Part of a small language model's weights.
Training: a variant of SOAP for these matrices, 208M tokens, 3177 steps.
Each number is 500 + 40 x the weight over its row's rms, rounded and kept within 0 to 999. Layers, rows and columns count from 0. Numbers have three digits each. The size before them is the row's rms in percent of the matrix's.

# layer 8 MLP up, 1024x256, rms 0.089, rows 833-939, columns 192-255
095:518488516488502587440492508509536537504515580530507392530515538482527471533483459581506459518476502501516488517452506470503490524499462510544544520466439432446540443507498543482420536453516449
097:430489553516512489572466580439430542506484553533471487542511570522456507420514459476541510551500490503462448519517504519481489471481545487508515526480480487484495431562550504430497451535471465
097:491472480496536479535524440474512432495427491407486488532457553501507522538529472489498571502539516550407515558519463529346526543500529430452482578430534523433508497486527427499466445578554537
095:493516493487535467519517495616475569502438496455516545521584501479463511489480517468528508548522562486481551465523483498509473433445491453520469474559477494471424435522524543531499531547440516
092:472511531540505513418533523540543518514446478567482444405453461485549482505499431518498469455503490535502515461544505508527496496498422505399486471522486507486520500443532474495458458463467509
098:544433492510510510571512525534446516496470489495473492456511476447515443558496551452501525539506556510547484474515465477518493446546437509434570471529450526569499532482422579429451525496533472
100:493459565477517542463496404533536542464546543536498492464457510605438521516491495506522562483517508425537506454435547557466555516415524480557466477523489501465482559504502526501489448529488531
110:491566466549503433456424506483512489571505508445509506565452483513542454611488591494505508534500565477470502548544563472479457514496501545491553448475518457577465482503577507449511467511540493
098:456523514482479500451506484497585524483503470463458534479481486504571576496523502437530539524451552537517556472462465476486506514553435427459417550474504489501552416501521522450538493501514488
101:410461441408498517414538439493519465469523458419463547548585600529535515558491514470478483537546525484499466490532470461483525475462588513505521520482557477501528585528513493510558515531461494
095:532479507478537572636488493489536537526518393541473497524443482478517453503511513571487474544529476486507532424475485548527505448580500470469496532435426522573415538497564504543479528518428517
100:526412538537561416478505540518494529551439485407464541463458511443474491479416496566467488543472487485596496510541484517468623374445584523420439515548500521487493513606519569512484490501486503
099:531481461496509504547517427469526557511489503576472526504458530534540528540482417557571489437506479533474493428477492501392554534479503482480516520513543516591533477518540533522505441471510540
094:554537480550456537504510523484518505549463474419558501515567524482501441476445454531526503497561518451511515511441514561579605454514471432518451474541432578537507586459466527476549504468420470
093:518477551473502530494475532528511517512492501507518441503485498531549508570585557435468512504488467503461490528482459450482543563500510460456497517494583432553467463443520518503464483477478459
108:430526465429577515571458504530531527467531462513523422515509494464472490554473494528536473587511418490548485544446484526454572467457534548538559503497528535465513558492469417560459492597563507
104:460476593440480507486552548535488526549527529545502535489571503464514449492523511490595515481440478490585491537508516578512514523467475562460490515572497444458481630465482549477579503484459521
095:545502504533519568478586463481602547453435513510467553545431500473530449476502441521542443484454494482492542456510566508539532479513548541470435495449451472511513476550521457411502515522479516
103:537483471434489522493544587507536472511512487507491523532498510511537471484527541475477581524505477495424415481497482491488541486457466553470568458464413432496488490522526556490493570405420454
098:515545559460499566476541495568498533539526485553495515462510512489544551446548519489477558497569446497506483469496528507497481458527497501554534475465573451409509474519496514461491558553530505
111:484563529470479473509453531554505555482510512444498491539486483461501517479495517500584509518482505411446492535463480599411454381554578407498592486457496533415406482533478547540454595522477515
101:570534494520525459462571566463488489477541517589529523553522541508535527505444462564518542501444523397501475562548512571483484451519477501516483527492490493485448524519497533539498519487458494
091:476484499504481451573451451447485535567473441433468492527484547383532573471449484502449493469519472513468466559473524485498480487499461542471519421492489460525520512431496509523527454512517513
094:470518545549530565486428483506535545449504522518456498471407550524522523512480604468566507460451516485469497506515447481466474483568480525543525553538464430505495518538519495553539520428491456
097:429543451485509513473538463492489438511473443430464546436553475534524448517506478448545533506519516477528448498438507498489525471461542475501454440445475449501493492525477567494485527466484564
101:501476514517497466506462543502478475464453456471515418538574585439458558493502543478429507494553508495446472563466488475517491497534501541511555430476505458489506534479538448464526458596439495
103:475536509524514486534562458550465478484537503488482463466505549578568485539443536494469469488525536466464438475516459496513468470538510549451418462470546456503576593551486450506479540568498563
098:449468481560516514505472450459460527522496539536570436509471504513521436560439475409569523525527483542459512459512530499497448460437498467476485527494567472489464511490530477498500376475506571
097:528483555530473495527534539519561545461503529470488451527454477489433484461507497502500530496492500404428431499555509507525480488463570535491560547473430459473510529480462494466543530437538454
093:423415523440509527522482491514524470463531509505502539479488569450595507459450504519483596491535453503484464553488562536458484519483470458587537509515544463469478547578523526446463448408494476
105:550533533437453485445530504445525510523499534538481474485475494446475485501606456546468470566482523415476514503489516486468579448511533497484549504541486480516507578451469499460434444565473523
108:479529591446440497508515503559527494448523496460540508456491527548520490442434520520500523619413512422465477480473515605527571466454453514501456572462487618515578536517530551544492518540536500
102:507503464470448529572506460497432550473561512551511580469461488538581522548446457546547511452466521490493510487525537498524495508451469514549499592467516531453447499513507489415447496467518535
106:505507567483528431475503482531498521545553507501484437523529475458531435439504503530417502482554567427521429446521521514414515427588522505446452521567474517539484506485510545517510515404503546
100:506525540506507546594516480545470454429524570525461548516506456567528480518423531529420545492595533505469542494457492438403507526404461509481516458533488511601467532507476475464499586458446586
098:424481528518586535479498500550452533503569526497458581479404492531532555468483494517439558514516519484525466478593533455472491567497511479543488477470577520539547457573518487509469548449457508
098:573520525519425524523485543448511556481459417417506461568475510544522506563502529499492494490482492468494488527502418520469569466447495475494485498494479440555511491457488571471582488436417549
097:462542503509553481570593493582539569535484524523571518443505480501512536519469530469474507480505511513574473487509519506555526529481414596465537446565470437526556489520503547480499487502468483
099:576525460455526552564512547508390528472494561487555482472539471512535428501456536577502505477518486484568445534605498489480502467472435545514514522470570543535462607543479511437605438474473404
094:507465506455585482484479445555532442502496517444515525627452488462467525444497539513464523498478504508535493487590540562573462495534517436520477448509504530428540543545516522477567457403505501
107:505471454485581499465506465495501518546398475516500507522444567480594498492449505446510440463471426474446459501546573476466511527546476530421495479502500506490490531478488570598518542536489518
095:496523525481528483515522513487487522538490440482469453500518529501482525417531464498466528529519434487484529439436501546526543469472528530479515498510519553511507423502519562490512500478527525
102:434488459523510478487462447503495468438503537553546430500505448482482487475576414518498532479562464511553501483415486514546495487447494471484642482498494506497578498532454514442479428594494414
097:516524506484465529449510474573476494416468529515506499470537503511522463474406541518532517492480537467526513529470475556512540562481486489537434460455475530496420443504486510516530593517489495
103:563426418455485483518482509525548438457514490427487394479528531495456457499461583545489595510405477564526494488512503506522559547488440480528453481503518489488484537477439516481494469538564486
109:487422491537511463447487516507536555456509521536510473473542522457501431448489446499462525536540571480509466576519511415526540476475504531526554502482483404490595528569547470517517498526523489
097:427459552474431396526479468541540542483539470491439520537546492460508490481483433533473456480512525496383506457534497452508482559524453475470514523448552460524515474531576602435482466559486528
100:526543456505510583451500511500509522539518436504449486479475428478495448490469531454485501557498481439513511503605442525491473484579415538419468481449541524503553509484549510485496481481540467
102:563503487499464487476474496484506526432470522442450456508553541478510457533580467465515570476424417582507548491454444485512503525553471522513494521501491544513503472552530405501521492460508466
106:504473544433487511465494524482511528574493520495493539577490576484532523523510432488423466470524559490545486521541504482454468482515510551487483475538519586494567602461467572558518498472493423
108:567562458516529467491459482570519481479493551496400383515618558532457560438503548430481506426564538506494554514416517489490508502475477564459423446482457479543500535511479474463546521505571518
098:470516536447574523581562442435502538500523474477477552506554592464487491427533486484470504487553510507467478544520475476508475441452486452517482526469512473516451466500459545563507440459497521
105:513533498502553506540485478542472476526497483506489476448472450533485531520529438489553473556513573508487510434557484479449512495530519461469560576488576460555483538535539565499522557437564515
106:476587514512554495469512481530516453552463455443450491589507516548463502523437435481484542478500492566525488399469488491492449503466498577450512576559478520487494533474451475521497475502503476
093:523500458480525487488471551547494451498487480529433487453563506530517582476478412497482501468474543527482457481557520492520485533469433469480413531508525529518502500461516538542490485555520486
099:452538498509518478504450526556569517410418558534497476475538497509537570500516544596497503424512441463465486527587464445507478452504497535443537470506504508542529465506500501463461580530482538
097:530509548501421579496475538487488479505510473567484493521568499447508507385498461491558508516562532478518492461493528487499466510585481421493567505554492548511554529557529502468488500567440494
096:437500543478514539499516448451496580484498448518499513504466569493471475507582535478508486514454531429563550524474579554492428507496498495548466542509446531429555509522434469479435475459498494
094:509524537446582468475518421555546601494516499485546497500539515531463477501521498444534507502564504473513501504494478456533465511515450528535467610477533544447535481560502528509532462432474505
092:504491521477461468534503466578570488577466535526533483529498473446529427473489437493551520452466491476449523495431581423457452587495509470487492477503424442488623488540450488500444479488506445
105:557432507519480443462490502513489528612521543476467478507455478468506465462523533498523524494476518470453473496473530509471537484421528462505491498497480451528448522553433464549440462441535509
102:500474474436528497482501469587463496450497555422479484414526522491493464533585514495577542492453479503483466489508508513488468442416473448543440546544514543457463563452482499482497546581519433
102:497520481478511510506439509530482550439435526515508451514533532514465496546493477483519510450531504538484478478429525472490532539481410562465443467514533435419545545497505495555536568476478553
091:542563575532502495581501602486504521507592502500532533541526506606542499504540467526485518454447468495474524577494467568496493460482505482392509561484513518527434534491490509509543459509512492
104:426470463522562476521507523474528517472407505417538552516546575518426513482486542504479405497556489536406519514527471421500396506456450556498559502497415507505552517436474529536487439500576529
094:526471440449531516505469513494441543466497484437456491558509499538539477501508408443515471389517418550503498464552581481468491459497475499425479512493414479465461463520458534495481487465535532
094:399488474509500485509562493529446541459511518528435535488488494496540539470507466563501492452445532496491462487532504517481407515461481456546481511509487418477513532483557550450525484532493451
091:531522533583482496540472540532422559539498606473538583494506544532437468444464496492590575536527544466463518494513554515508493528511519503441553449446477431476486475521556544534545487513510415
090:514491563494514556459566526542498523440391467509440495434562510472534538552486480524503439501505465514422506531522456434473502466543487556512574533472493467473492505546450514562479524471533538
094:478495396429491418537484511472504571454473530493466501423521519496562515552476545562483512504523505520466481494491503468457475499509555545478513489460438551501489534444515482518584555505525520
101:497465435540582620481457585537502477459413461547471485507507485513482535444522503452461465463498588519495482532495513547515484470464495478557504477523437494539521536470468539525507542536507552
093:540546454508487487512495489522553478527483472584498509519477510514583528489456477484440441568483502510526497451543475497478556497520473508478578485498493491524453452467541503499541488484485502
106:497407517522502497500478516529479522595533523446507483587539514462560468504452445492515473438468549533460528564446530467520507399514566492534570535527488462522604500570468537491485515525444541
115:514546487524486488525491508566467463475484499530485454475412548509456441491489451519543520467480576506530574567517511497543449558547546463490501507468489492527506608481449445458462480557504511
098:499489402417546536526567516505446523525518538534538493466474496515518541532427526500460529478514509498501534533448539515477531545526492506486517537466480451476487541492465574529514441515525495
098:521530477454440514490491498497506505512514467544444419513523512497458512475526515527415536492486473413523545536453525538472480492511491523503484428526477507497522509545516488518435538505541457
101:512442464528498445498463447489440543466428449514543482564532516524531480441507466536496507538419494543479493524534516448485522443473513557518501473423523485519570501522529511474515520452559516
101:484508508501536539493527480479522512577510496513552452517463525474506473583443441525561472545457483561482475562493490505518550532463497512402513521517519497527497468482457481563469543520486496
103:447488487510435494518477550510548516425529533456555553515573509484441399493536511500586505520476476480472528498528565438483497513553475482483464530495538472527453467449522436518478508541481551
097:565481460481505429515527540492521549498446541490433502542576526500444516528435491479544514530471493455460518498516554431535434475412508538486519597523479537520571536564509454470420385526498486
100:548446501536518489440424490483547476437474482502473489455467486487563523441471507496425432507559503546438555559563560514526517462441542490493556550502442569577486543594494536512534439513483429
108:419494433517531577453460484513534566519521553534507583532488522488448455503443561472535526544557474476423531526467492472441507427446531536439517484485501540530496502510525489513480470545535486
092:553532477500478497534486484533482513542497386512528530527518499464485481555515492589496473526450525452591550575477425447463462528494463531540496557477490512473498517539590529469508480533570564
102:471469506364605491522530531524499488576500550494499513552499493509480521481506448528531575475492565494506495471471490507518548466566519538502547520493496479443506485473508481458480477501489478
103:525554513526461526475450483449606490485423528489450496494478451501506511479574456544529528576488472494537446548508451520481445488480526530536510500467540514477507424458478495469449523445558404
100:487504513533487515496426515554438448494481540420495501571543491497511441498500498432488453471524452460416507485543452460535478533480535483490504521488525459519486509479460496567465494472514431
109:553563463548523510472481466493440512520514478445489441567504565475482458602475504529539534449472525465549541546461471459538517448466493471525491486534513533603510520450491531461483560481521554
102:502495561474475529498508522446554473521543465527463481583492465507512507500480483583426468473492520506490501522534508536475434484470528477532466369476538485479500480548502442422513504534562517
099:501426463523490543497523459517487483555516516490533535496508514414499417500531469524523553537532474457528591483514501468497448481581484488528550540496493434441483476463503494585467529540452508
097:523574514472473474461532534463489513501523513526497466472516476556506525505505551469468448457458455463564462519466461419510465534520536535467526544507508470542496512509400443405527460490353511
098:626525505440504416503493501531549535505400501462539469526578536542538553541472407478550576511511474488470483573477534532470477555453567486521528472518520505495528501525524537507498524510490496
109:447491588564506479578522476537577484461490492510507492483411537456589452524487426534567528468419564498517432487429435469486486482463504530502475526465507496498491492524395437466604563499531497
101:562456464466467501473528509411535512499470500444523566444402473463462481528469452457486533456442489493470533573479477562557497429488513523466514562561520467546587561509508505480466461507451512
095:487446467487537512431479531500524443530502472432433466479513453534527499483455445527555501474479442553449488472429521434490460501477506454492485530536493459506475535527453523496482510594486426
106:449461524501526505477499497431510458439530446428474463494454619520449538495475461506436446473529465499501541444467523494558524489466490457514511518475536456486488558436491509474484453502487469
110:556517597556424472470512579431500509485493521508511437515501546497480492487492543567560525489570474492538475574491460508482427478492505453483591543462473463460579487527513537453607458464513571
103:452504542514527487459508497552476540497477501574560477568486558500494453530427516539506444472492487557511474520515519442472495464537506445522443546459528563490476473497510544503521573575476504
104:512464494451543511468477478493531596498563469465455476492496518468638499523450532581530516491436521516556499509529447508537562520467553564534497539509515539504503508514465545446525534405490581
102:509541497418423542511439510530568529447538528543506433476474528488538431486524461472519557503433530517523507522487537479459559450496547410501455437514538413441463526501492571466514502448592533
098:530535505551507475457506487500497482487475464508497486529554562485505553471450530409464456528573428461525618488554553511481447534525525538528545510474477420489582394515501513565515527527509464
105:557456519432461494465426477530578406493539477455540482517551449573564447541524482538512491502489522510491526485494511523488443508542582480518515520557447490473572555465527501508509532487494486
088:478532494436430461521546532541551539450507538567495519414543570476492485445499521577540502501481572387506468490487518549506446480455449526481545501534505488555508476512512601509516475438503510
099:467555536533498549463482530510518564529507451531478520526471499474478553466457516557508473504516488545507561524480531583453505515386523558395524433488454454483478389553581500491483502463489569
093:453497481512564531481519529537530602499525467548476479508489499512479491517467546421539487537518467528575484484528512526513486551453505600545524464436474504427544459523494497422537501485473568
098:441465560526478518477493463533508477531515579528417541496445584473478494482476474414511572516491508578489494470564547501562499539442481514518541565550609449514520487505495547506482476508528514
102:563564472476519533499534526450523508439556452504460562488512487473459583506539472481570517482526550477514519497492479559455512492554492504465495549504520425586507506447551568523505531524443450
101:466470503467460497538487484581487428532502413437449497486508545523590536408480477475530577446455469522490517501472477560508496467596468550454492509550469537441486527521416496459470505527480566
# layer 8 MLP down (transposed), 1024x256, rms 0.111, rows 833-939, columns 192-255
096:508513601522506477484543492526375554502480511495508482498519437446457444504533501508439540505541496510487540526425534450495510409526570595477457436449519557572493556588506534423478494551472542
098:437578454503460486486486469486556492428493537538529444527571450518489547455494508486452446489535571473565510476482442436459533469482503509474483510484491499569449483455413509512425510476532493
093:498480515506493478417513484545500449497553503513501504468475449531515529535546526464516497599450488440528454432510486482527445535514502496510534531493455577467446519489421469492466504468431531
100:551503567473496439581509541430518427489572531497530442510566443444497507512499563551473508431534502562529511467524477510498461481486500534524492496548538510524469568453497485408564463553494553
092:557431557389513507493502411496498507479524502402465516571495438573480551529490515478472564503529548497520558480450508506464472507491476532519455517517510448465484562565501542533519520511519467
102:478521440472558527532506499545603513507486503496453535473515491491510493471522397593445447457460463490455519445518467485510543476477545561514484462513487505481454495457472519499489543535547525
095:496564399523600519569469531473498476482456480471468532461551498534421493528429490511497545530379537512518513476503462485562533470474492493505478491429525418547492561529472538482541538514533387
110:464498516485414520513511521430502503518447529473506531461473451479455426596530501515502472517424434546501465486500534390552498525502491507500525498463525537532494517538478480539493491447477521
105:500489486483532442465524591519511535508461509509457518580488503444485478480506487468496484516470475547497506532503505536551470531535568439517472459540520529451421479488519521540494507573429547
099:510550450513530555542516558535442506479404531428502483456566482553553504464543483481553481524572540497502544559469506454550558451549531575453548448436511508481439441504485497479529544574450514
096:449433582529445465475495461451501469498495526482484434528512492523548521573545446482472495414514487528508452549524477430492514493504548532526424423410419607517529490457524476573486508551526492
102:487576473514520503482512557491506482512436465505552464504520462495544600519531524478423508441520517459455450491516474499423478445460528576477502483503493527507480443443494526497480571483554547
100:470538560506543528488618456518468534462551510498567564533499493475469488527511483453487486518524546428551532510517538444413489446478506498552470511487501485581618494508541549585437467528512494
097:485538497478523546511533476508459491506509429539534497535491549458500498463473538516514530510489493516496534546509449493407459475403478501478499524520587436398493498492532488471500576519583494
094:394512522480516529465425452498461487502489482562488481515479479538461488479507471523484568490531476505459536546497476471487544470500467561524547461620459482490477476492498475553480476443517520
104:528504508502464494509528556468508444518485467497489511469499419593438515522495524414464554453420492523506505533533518504491491470563561496481497535489493545436571529502498486469529528465531424
098:537426431487499523491491499463517520472469446546484459545489513520500502479548510532443543511611485472513523470471506447525494489581482448556489519458498489542550414531499442522503514472542497
099:545499503530541433488426590532437497497539481518490524470489507487470503544539565444555533491515450464455494532537480494553479509487596423509442428542496435520538458497598612492563500568515501
105:395443492496543491500514491525482511622532549464455484520465494550495512535511528481468439492538460580500451500464445539491529462521521482456510489457445463512492470427517566515473480515436546
097:527525417552508588508379460508508468499520471459523461520524436590472469477504527457497504510412531495447453440489520437511480538423525510526460538502461519490484488477496458519525526464490612
110:451446403535501526462516472517528498542533521435469510474450499386418505543452460514590499480499512490494492480461444524476502411478513465459536453461525474543496486505537543495520521507513475
100:499508487526483516516503496456516537585508498556513442461511458518525482542533522517472466542494493488434575497536512496399541400424486455466538557486463486538460531481552489487446495469482484
086:511532438480558482473495578543509527496500482493484482486439501574511345547570544431486507496524471542530585512422437481387464588553557496499535465506409554480452558533513421539522507467501489
101:570568544520481503534455467514497470460455524498516501497558483496511522494591450546438458573595484498547560483525498443578520463528533518449464434492485499490469499563477517466474526515519520
093:514441510504489457556506522580543580519539520541538512495471484506540505518460510467504508460584523563444476475431478546494583488483471510597528476530459521474429544583489517517479558501488534
103:495446498483444528522528531493538483516557460476497486529414517578507499481421525543526502571477555579495453497541484487485438497470483592537545476491477457413516408523446579459550547550502443
101:535491467514475443514502443476451486424480489565488434490522522514500478500517498522552533567548553550507500433484535431511545515437442515457487518489487443542518499530512491500517550484578562
095:539512505480500486550534473524560500454522550484433437577561454512542541490491489568537417463514528505436540492550477485479594523515544537474451471489488468488493436493482514503534550495571484
095:538533497482477505444492499508494482519480548496531559535483525517514484458472510463521496448524475502516509523506559465497511492426455462470480541469434488598472505582519539499464474498553489
096:522452442473446537530462513515532498516425444435528512550436534476536533500514462520534512497543491521525515541489460481464535534478567477462457539524541458500519425487554468510414454408461514
109:488477504396497580519502555472505467481476499410482474546471467453380499465454522480448475574521504523531583510502538438535507468487568531490528516581469526529554491499448451489410459483498497
096:471538529511464498425471443542488501454574558523533490416493479477492484558530488474566496451508483474529444516514544492524474478478500438544535591467502491558513509547501487469557470400557510
102:488503472514572422498484500426553481527403482500554501526501540464501474467549572479490523599501425531498502514495483507553604533490505464512439440474501496501486487458428523515432476503518503
093:542501502454456473509524506463493522484529492447557582511579478540461513514522556474516522528443500563472535487538492529554516480573535513454562526521485491514526546520533541440440486454515520
093:483497460506539474461530507448444462480524456500476521557459563541528543553536472475478541465546451511510486530489452466478491443511532514483479470522528524407470525512485524534539521396535451
092:498504467512491518538425495526547476406483471617516497482441507496480488536509512492495447509515516510541441449466505476525493585418466404582544495529463453557520447457568526534492485454456546
092:521449510444493514546510465560432518489547466512527526515499560516529461474507474521515571554569518516499521453492512528479486551498536456447487440381494554450576477510509496581485532519464459
096:485409495464524501469446511492514462495499491543514485423519487450506560455421540492580513459505435497504510467449509465547485561483593452503515510447485509476464495447512401485454571496485469
090:537477494503479490444469506529462520495492502566580529502451501555492476528574518520520506508513426496408503493547498434537524539557517427521464490476498542431512471472549491571444484531555501
092:485489494547552472470564540499506433448552491464459485498549518471602472626543549566473488431501504523472500510558503541400500489528453489469494519529508478468488455495503535525468499515532465
101:433429464496551458447488438542509496543543560423585507431475485549556468504528495489422512498526490513509487468516526559553505525413440504521498563525559532533514580476478505491590546529496459
089:474486502468501445415444518489532483473536529548508484499465487548517502481485469482521508519457477526468553496494573610534481484447489469503462530565460499484560599435469526451431517487537522
103:501592526489515476526493532527487507478442488494495519556436518524465497538554537474455437468527493554435507536513470485524496482534560545515387572507487500564464456521499468528493426475488462
097:513533531528495444468553449491518479502440506461457507485542467483525483510452491490485460516513437387479461563488541467554491506551552483512508485543462537478476453475505501502407500540442467
105:522488540580546501491561491441469453535515454534514527540460530512529600532543506455613465524542516568543513480515541464475463535529455515502569491419469521522468488505464511502538461544495463
120:568495489461547532500529580509494490445514533508517479512473523430453526570491501550477490488506473470477483453438466502567510526470527492505512504517512481516473492464551555457528535531584530
098:498520497474482527490483501481455454492472516501480501470517444396487528556502432539514551485614466472542547521510525496520595466567550547556529548612474597499552452494566470513614508498536529
100:448467558535491483554500518421545535475478517529520485615508513484442506499452518488475469520467460589465547500469475497475514529520523445521474463494568542514560476528498486537505531548508588
096:552572497515506546500539499457454542503478496489456508517521478518526540446480508503464425488567581509531487520525575490490441467483437539475457539500478461461399536454473599487551497480568396
109:494465449578488528558500528459522504493499527419500506410461484542450558588543514481498567512457552556569424483497485482471508528476413438572502448511503525470513499459531512469497546515518504
110:562539445502505461504445495507529529522525514526556547441444448498454474509558513500506503465542475477486504474511472509503542476524490574530550448522430456492542463550445421470555491493520519
094:522551470446474469476510497522479521510528534501589419456429450577477561525527555531455585465475525544494443403537541507487470508480485503436493470509443510488525521551548494502497503502559442
102:499486485488496456444523479503526553494475483581535515563540457515534464486453450499478484418533508468497377496539471485475526549491530531477504425505447520534539492407511420461469574514561548
107:506589610416511492496455526508490498595432476502421486520434501432493520563512481480531479518545488566474518493454532502488484523514538499482502494496545478527524528420448539516524457529575463
096:543511439546525528492539498455515478432416532450513404489457543470453496514515521519605497515498544449495474457515504504468528581490503603508511509481524443502511513456574563484450467500537503
093:516453499462491489495549571509456531568528569549545522467485488449470503475482475554472482496510460532440494518476466456539461461494474501529449565513549452488506427452480496492443526469460444
092:522495507449545451578521520525525512450523559592494539443481512501473520502485503487423539516437464536604401549547467457451512522503517523460511450586484503474516506480460546595528509469565479
098:450503475435489473478512476526537424524496496494533500462510478529495402452501446501496471574518477543394483572537487486584546529477506539545464523578499479512520467475463546521502406561582460
102:539436480481428532456483510455453507484510528467495485459512487562486483463528400530434484441514515505486470480432517489454542517513581498482539471508519473485496522453539574473492396511502499
093:501471511453512506489486461586558499391456461470550471483503511414553523517484492506509392405501561483640490491553533422519495434508502526415496582498445474481501557476485471488465539487449513
104:476449516584509498474470421502582507415518508608463464504521519490534405426517534479454451449510505469495438467502491544466444530575458471542568521459478525540541472554534466512493484483486486
096:573493461523506529469570528556549458509557537471478528508537482493476481413493556453430498460582460489482553531478442481484468494572526456467564530499467516475534510505487481544551455513481502
101:447501454575496488507507502511498466500490525503495541476503455426576459528482519528501458485479442525480500449448527550493559543572520541517506482484539603509526509586547505540533473452486480
085:522468465566532625499511620462433550466486527504481452528450504459531498485500506448438513481596422488470476534452427468521474519501506476488564510441503564534528449494483512551480508475467504
106:453536497389520508536463473552491561453459456460496422465477516517551474513517469554547499554477434502462499492533555561434494460491508519545508451517495444458473525453520476535557448525496491
101:523559538542504510457548454463489505521558421547456506541554469469476455480486587455451530598473543531525506534471480420557516498464449462528526498558554554488536574528536497511481507496561561
096:484501513533525545569473447492485516475529454540474438455492568461576488537533491536500490510478538465502460489551520526425497583521427584535445527426537477514523478490524547567500449451592523
095:571426445517563536494538565501496521549518458511404468553530489445498557545488496486491473490455486517542449561493477479523517485453481540494492480505491509509507459494520456483482537560505474
094:464466506544567437560516457389478461499514418474461522573536445524559505529472404481506473399442427592528597516507482589569470484525554545452570490490460480510472557532445537525528497528498496
096:497487475516493573476527462547462440439405481453418525503566427483475518478582558492492507467443485541418520518507440466471560497508487461504562524557472431524565497464495470541491528529514531
094:510473486413474518533494485494572502550467533432451528487573456536451441444438522573517423557498580463511457492474510429504502532493559483557495475488494528487533512503515533483460426517502475
096:556433474476526475494535459528483501544477528466456500540509511459413559498436488555510583459520546580462404520454555492509446473533570445506423447444436379492549495558517506514511484485526432
107:485434524482511497470586404513519408534563469543513496453534460492538523512469509450445493494533508514492445515477380441511473438512503548453454495457427455500485462493441528545518538448510476
109:459493475386480521495511471514454451472516531471513566499500537507469481484474562559555529412485508593491480466485435547498475505501484530563570455526546515535561472516487498562472477516553479
094:546467493522464530521534516484469443460473489440475496484464445466486461574594419549473490571456534462495495439480487570546516519438528463544526457519496474591501468480485396472455528450490504
091:433504533479565566626492461523467407486505520524470470519420537509538505568452439553524464463537544540463501495472466459521516524464516475411458508505556520501499499460502497436517498454478560
108:589541528475492522512477517514492512442511476503435485506542463512526539481471442426544495525514460494489506519478482605452479469541442521471529512587488527463513422571495549467480576496545430
086:546486496526503505486526438490505481545492501507598487479511482441506469573512503526442502499543496501530548499489485469456484526452468470430438499538493454486525504485517503569408441521446493
107:538536488501592552526508436422527524484500458506507529492509473481517438490460483551475500532463546491513529490520478468498498501485542488484553432519564426496502511546553510507441481499515483
100:477475493463391520504483462491549564538448503501498548433498466495493545466537477483484538470455532471501462528480523518488537501604453479494460495425516515458568499520559532512535477549569497
103:480477522446497550527515494523464471557510472481577477458469436537403468535518516536499550489455531509511502494495507472458552530458462461507506480514578480500471557472474485483473565441516518
115:566435411486499616506487453524518485507530562569515533465551514489470444435545531510518444469537444544456494554525490518579466472500547576494504536544468455457513472462565560502512500469488456
099:485479460459536519517517533547530572473550511564444524479551527525552525516440508508491535494540443538531491493569503513473550490508510524430491491507540457561509491531494529508536511456485512
107:475540556535466552488489527535486535445488587520451423510460538477485545436532434480500431493437553439564499446468520556515580448514506561509605489535539473481526484457539454469471430464518435
097:479475473534535435539501494544551505432492513510564385492505526566494485480504527443556499506592483516600527522459525546536528492527424503473475426522386536556572458530535499488487500502458560
100:448539535524430503459475418452516437432478512488528523507519604508580545497507548485547409513513504488512458486526538477502493495430511458502499492489555496518514516506450577535507505530494428
109:460543510441492472535473526464441529477501528474494547556465483499487464548515525490549527555498517484440451491534511386504479493503532453487555545512563476538575490492495470528479532536473586
108:514496494518493492463535470519569525545531501457463459346415447487522513519531506505531493526559478576475468516511524482513447463567571485519482460534523462471460460541518494502520471546496529
098:485586451443571451493480519491454542529533470544500501494505476521490505553526504460406485452496518529502507447478508506423538545491459401511421611507521529512445455546497484471467504415490500
094:484477458566528532433474412517476474445459508501499536524478508468490520493506474556519520490539499511396492482539467518454506473453484536464517481549526462461519500523524570460489508536496440
107:407487455521487523432492564400454504482532576528441549446495414441395411445530521464460495417511527469525490544565533492496532452459449541501491555530577508517564591497513472478461552411518526
100:481460497515553437525455450414490459489478513467503517478439470480512541539519437461534552481486467504479550516521504448498513514414559512515476520466463422448467522479413525461502472493472522
111:510493489549528388451520474556454469491449507507543479493500574574473460390481481491567503549532512460532522458503545450441511468559461451496539446456574473389533495469480507545506496531474527
095:537483537452445547476495567525473433472432546515578453510444476490487469563499532541488463537549457553512484564581530477540594528556515509435436487435489566440496496505502456497417532513565476
104:455553494464443427483506521500571511514524589501533522500517509529484471615491485500498512515478467535447414537494512558451516552502487464520532498528486540527447416529499484496528620513488496
112:489494464442533567434521430533459495546429447489474514505503539475498469522567540454491446486498518427493563492457512542494431497461596485493475556465450463447460491481494507485477537541442556
097:467499498523508493473533480525505594512509504443434526496568540485459486485488511493516442479494447500532577423588543522545520517550501421486492447472516454409447522620484480457516418511498444
102:421451461525436505587530557509457528577471502477445504481589500560519450500534506530465451514442539497416536463478514506455540550530535557547535472444458517449549489453559489454515545488480471
110:514532491471511496526511556531489417413466547517497437496490454555443495525488489558540535472524522474459516531496520508493554478531485601443542589468447476585502491466433580528540490401491476
104:460480514529533433501503458512492598535472502520482496540505531451428459442490556541512521522493425527555493497511515534579539547506461535547457525537521513556539512470549482482533516554519538
107:593567538528485577572493454499444567467502539515555536548477523509514504509470465494537474476509486535502498541550509554470491524502493388454574510479433487500521553471526524503509505507500410
097:508532554454520512514434506524529440491524516531444509502541524465486545511389532476546506462537473517536465510494582502505538537510528463478535474500459537444498521489595453470523551580511530
103:469434490524476489533496458508511520504511459492495516439421518508462548500543472475499493559502488510477457543524530492546479513461562489490544450478575466519530502454459520433569504514487463
091:455462440438474525466534499516508534470422538511524494559476538423504521474520427438459500477549547472458492545451482479491532470488456487452437500537480472553557486521572502477526415554560508
091:514520507555554558486507503525476502533448572485563494489475466459537542541538507478424492501473540514464527451499501489493515514574491477533483454521495448485510440590454516461457504450490493
104:456495495515511438518391537465495503481455531505560459525467453535499467501442497490506559548555540470542471500530515527502526527509479510481497522467478526479543464493558503548461556532444513
097:470456560510386539496485531460500507500504472489489483509506467521447504515441507524522466486527519514458526384544514498470557453515448490421538511524467458540551446547505473489502477576481524